python train.py --head_dim=96 --rope_theta=482000.0 --extras=["some layers without attention", "local attention windows", "capped logits"] --beta1=0.95 --beta2=0.95 --weight_decay=0.11 --lr_head=0.00717 --max_grad_norm=1.0 --decay_fraction=1.0 --final_lr_fraction=0.0 --batch_tokens=32768 --doc_mask=true
Each number is 128 + 24 x the weight over its row's rms, rounded and kept within 0 to 255. Layers, rows and columns count from 0. Numbers have three digits each. The size before them is the row's rms in percent of the matrix's.

# down: layer 2 MLP down (transposed), 768x192, rms 0.106, rows 276-289, columns 96-191
# up: layer 2 MLP up, 768x192, rms 0.112, rows 277-290, columns 96-191
down276 099:133178153095114122153123151087116132125149120128136131109102143138113171119140151119120170160114119083144178138135124127116135115113117131148121076084138141153146152123158139201141140123177099112130094153111096102116121121084113118139175115126127107108159104102141130157148140143074133107
up277 093:111130131130136094136168147129131150130134136131127115106165121149176110142118121132129070110142137190111158134120093153138123145146129095205136149113141111109120104138083098061121145122111149100159118195102099120080096115140159118119134100141140124089127118161140153117163111127172134110
down277 100:111090175143164124149137133127135113114119117153118069073119159148149198147138115153158135120108147128085154147093115139098138128141095130124130104109179136122095091168109107131127087107100146117111131145132126123109148166116123139136146124110105102142141175164137125152119107135143125124
up278 099:121092146117070118150125093161109138128117132078083113164174117133138137131162150140101105113126130142085121156165112130101132133108096179159101112150065128134128115122127087104159115135177146167143118132153117192087129124116126159106155116136123113115172142142131126115183141132134112150
down278 099:126137070145130157068095069134108105079122140131106120145171126156149166135121083107134134124140138121153138137093108127129141170147125144163131189130123097156136136120134148106117127143149137118137108117168117151144094094098147148114104131123112128172107146104062134126077145163131125131
up279 096:087120153068081087141124154148115096121124104151128144146125156112127118106144162146117102138138136139154077130105113138132073146133096091084154145091093125138111129090117134133174125129092134155141097138120131157088122088113136094084163091180149116165132125070137122119152110088134119103
down279 094:140073168113134160090146123104145130112165101115129156132123139164136120143141134145178114069116104097110132102130113105095138106100070137122149129170097135148083105126142103096143149135153155105098184104132131155148159127145153115144073160136121108126144145127079126112109110118146157117
up280 099:106104133119120118111160125157116141154167127148134120180155153159169178123149166087071104119118157157120132143093132134121136138125143124116145137184109083123132130102134085135084116128112111121134113153091110144117155141131136102131147140134106138116073124148146110170166099143111080119
down280 104:129127118110109074124115075117135107085092140107108102141113134133132141092110153097109132156098126162142145148092128148115120153103149129113124113126143086114108137087080098171119126133144140189127117135125122110145149115108143136079111136087120144125092141145121183155086177143136131136
up281 097:095134119137105180119142123180104087143109129146114145152110123179120136087178142128120122148130087141147118134147142127139134163123112120124093141154116099130145139137106125128073153108129104164142134152116139174100107109142150109113104150140148124106139137108137160162159159135118103115
down281 099:139142089152147115074119100107094106162158164160134112134111084121107094143132133163187120120085107126139122143127142134119165130133119120096167179154099098119097107109114085151133138123147096170101098134129179147112112133150139130127113122108157115132159132129131072109155165096146080152
up282 099:108169119107130164165138109153118114167126114110073150146186118121137124112119090105112095153141114153142129129097119149102109162115146106168141110093104153089146102145131135147145150096178117125130106144155120132124129105133150131113161111155129113107098085088141168116168123152111139137
down282 098:129109083143114175121090107138092158171117168098114112136114160096171163153088148126146116136153097138116110157108155153111095137149109162121122160137147143122114161131122131117119119123136125126156102120100151137128159104136133113178131122167137133146133077137130119132138112123137139144
up283 101:115140138150144119127120089157078135086114126094143103162130104114146156143136111130116129124131155141099121125124120102145090117136097161190152113144116146112159123111116128137108139116081090133145127148110102159078104149111119138144180131153138131122118083134136170111095114152152114139
down283 100:156139118190135118068084120148120104111137161133147119097127149107134116130136132137152104094098074108109102163072120108162087144134124110114118094134105135161134116077111139143147156127098125150095119109148156139126163119138124126133138143125120139151119141086126148123140076046130145106
up284 097:120128122086132161138134151135145125157129130124112153144179150113130092123162152131074079139130155102132152132151128134121136109108064177130114173152114099114160105095127108159128150117154140126092129167117133132127157109085086120136148109118126134089109098092130120131148174100114113138
down284 100:097111136105149111124101137100133144150106135147134125151133136119126124075108107144094097163108128123101136143135114135165098062159158121074109156086107120111096149134082112115120102130125088091129149139152147108137131139129126137157141116088131136147143148127133093132147146134141101133
up285 106:147132154122113161083130141136129127136162091115107179174172132164173140127141133145127122115132149134131142123114149105104156066143116171149102161183137149133157102124112091135082148083186142104133150145140110150161125104146135159129126118176147145110113143146140109141085091153141144129
down285 107:164095134080113146152131087113141118128105164108101098115141113148127108160138165116137117119158130132144185119164136141110152126135117099095132143090135147097153122127120124161141142149173136103152130151097105144097100131112117173123091173158126122091117104168151097173149090142104120128
up286 090:107098134153133163108127107135108152181094095173083118139158122142140190104133093124118142173099129157107101125114124171139097158127114092125117128113122142111135109148100111157097122087107140119138118145133139115122096139127121111151169103134122137092130127141146131116158137131126149125
down286 093:095096144122121163139137143149122112136111143150091119113124143122154163143130140143172098150101090162119164109127109196117106125170109128108109129113107159106118160109119143153131098157123108130135116093154138120136135114152112140184105096149160109155135135141124089093130129148107159122
up287 093:080143154108083099135144116148104106105114108133111113106156167119084120140118131090129158120156117125128154152135160151174119152106125131151145117160114136103149098154154151147121140156127142103098111143144125144140100111146131133119140137135096138087129095096132101129148110106087134134
down287 098:107215182134168129124119116181131147118090123137118083118131160146094127114133119113138136154105124161154140143093134159130122157159169121124172151153118126116128152096123149102103158127119158144164129086159120135154126115151149161181134124089124145124138127118162056131128109148133132130
up288 102:098136147128125133099115132178093115150151127155147137150163169154115143120140146066110154144129141108125103126135137141182129142137114136087118112185095139076108131077116134135145167124113136085117131121135109153127118082130134113120173145161104137154149124147145097133137142138133128116
down288 101:120104111178095119070134110156104143158178130108119054127105152122139121154150102121144153138100180141146159113171135153153137133091108135174182095133080103112061130128123107113188142093110103132141173125137133119125133120167163127146136149118136098104115141169141139111163115124129137112
up289 096:140115126121162080191135125154137134096123113124155164125114116119133166149167099083143119120142146131116160141117114130110154128161133154161164187117134120174115126137090122136133195114148135103126122145121111147126127136107118064126147115141118142146155112139123154149139175116138129123
down289 099:160156155162127107117136160173162113175103124130147133104073135150152193128150115105144133120084142083080126130146149103119195136122101119125136081132144141114157166116146105121124129127138135137133145115097111134123091148114136069169158116131121106122128164183110073133115162123118142158
up290 103:124125116148119148150134136122132166105142121130125129113118122108137162126129082124097162159166174146126109141109150150148091077150143163126138084075118125156173135157165137080138142128127177146129164136125134110145107132140139149124151127144073165111173146102152163143103092124174151053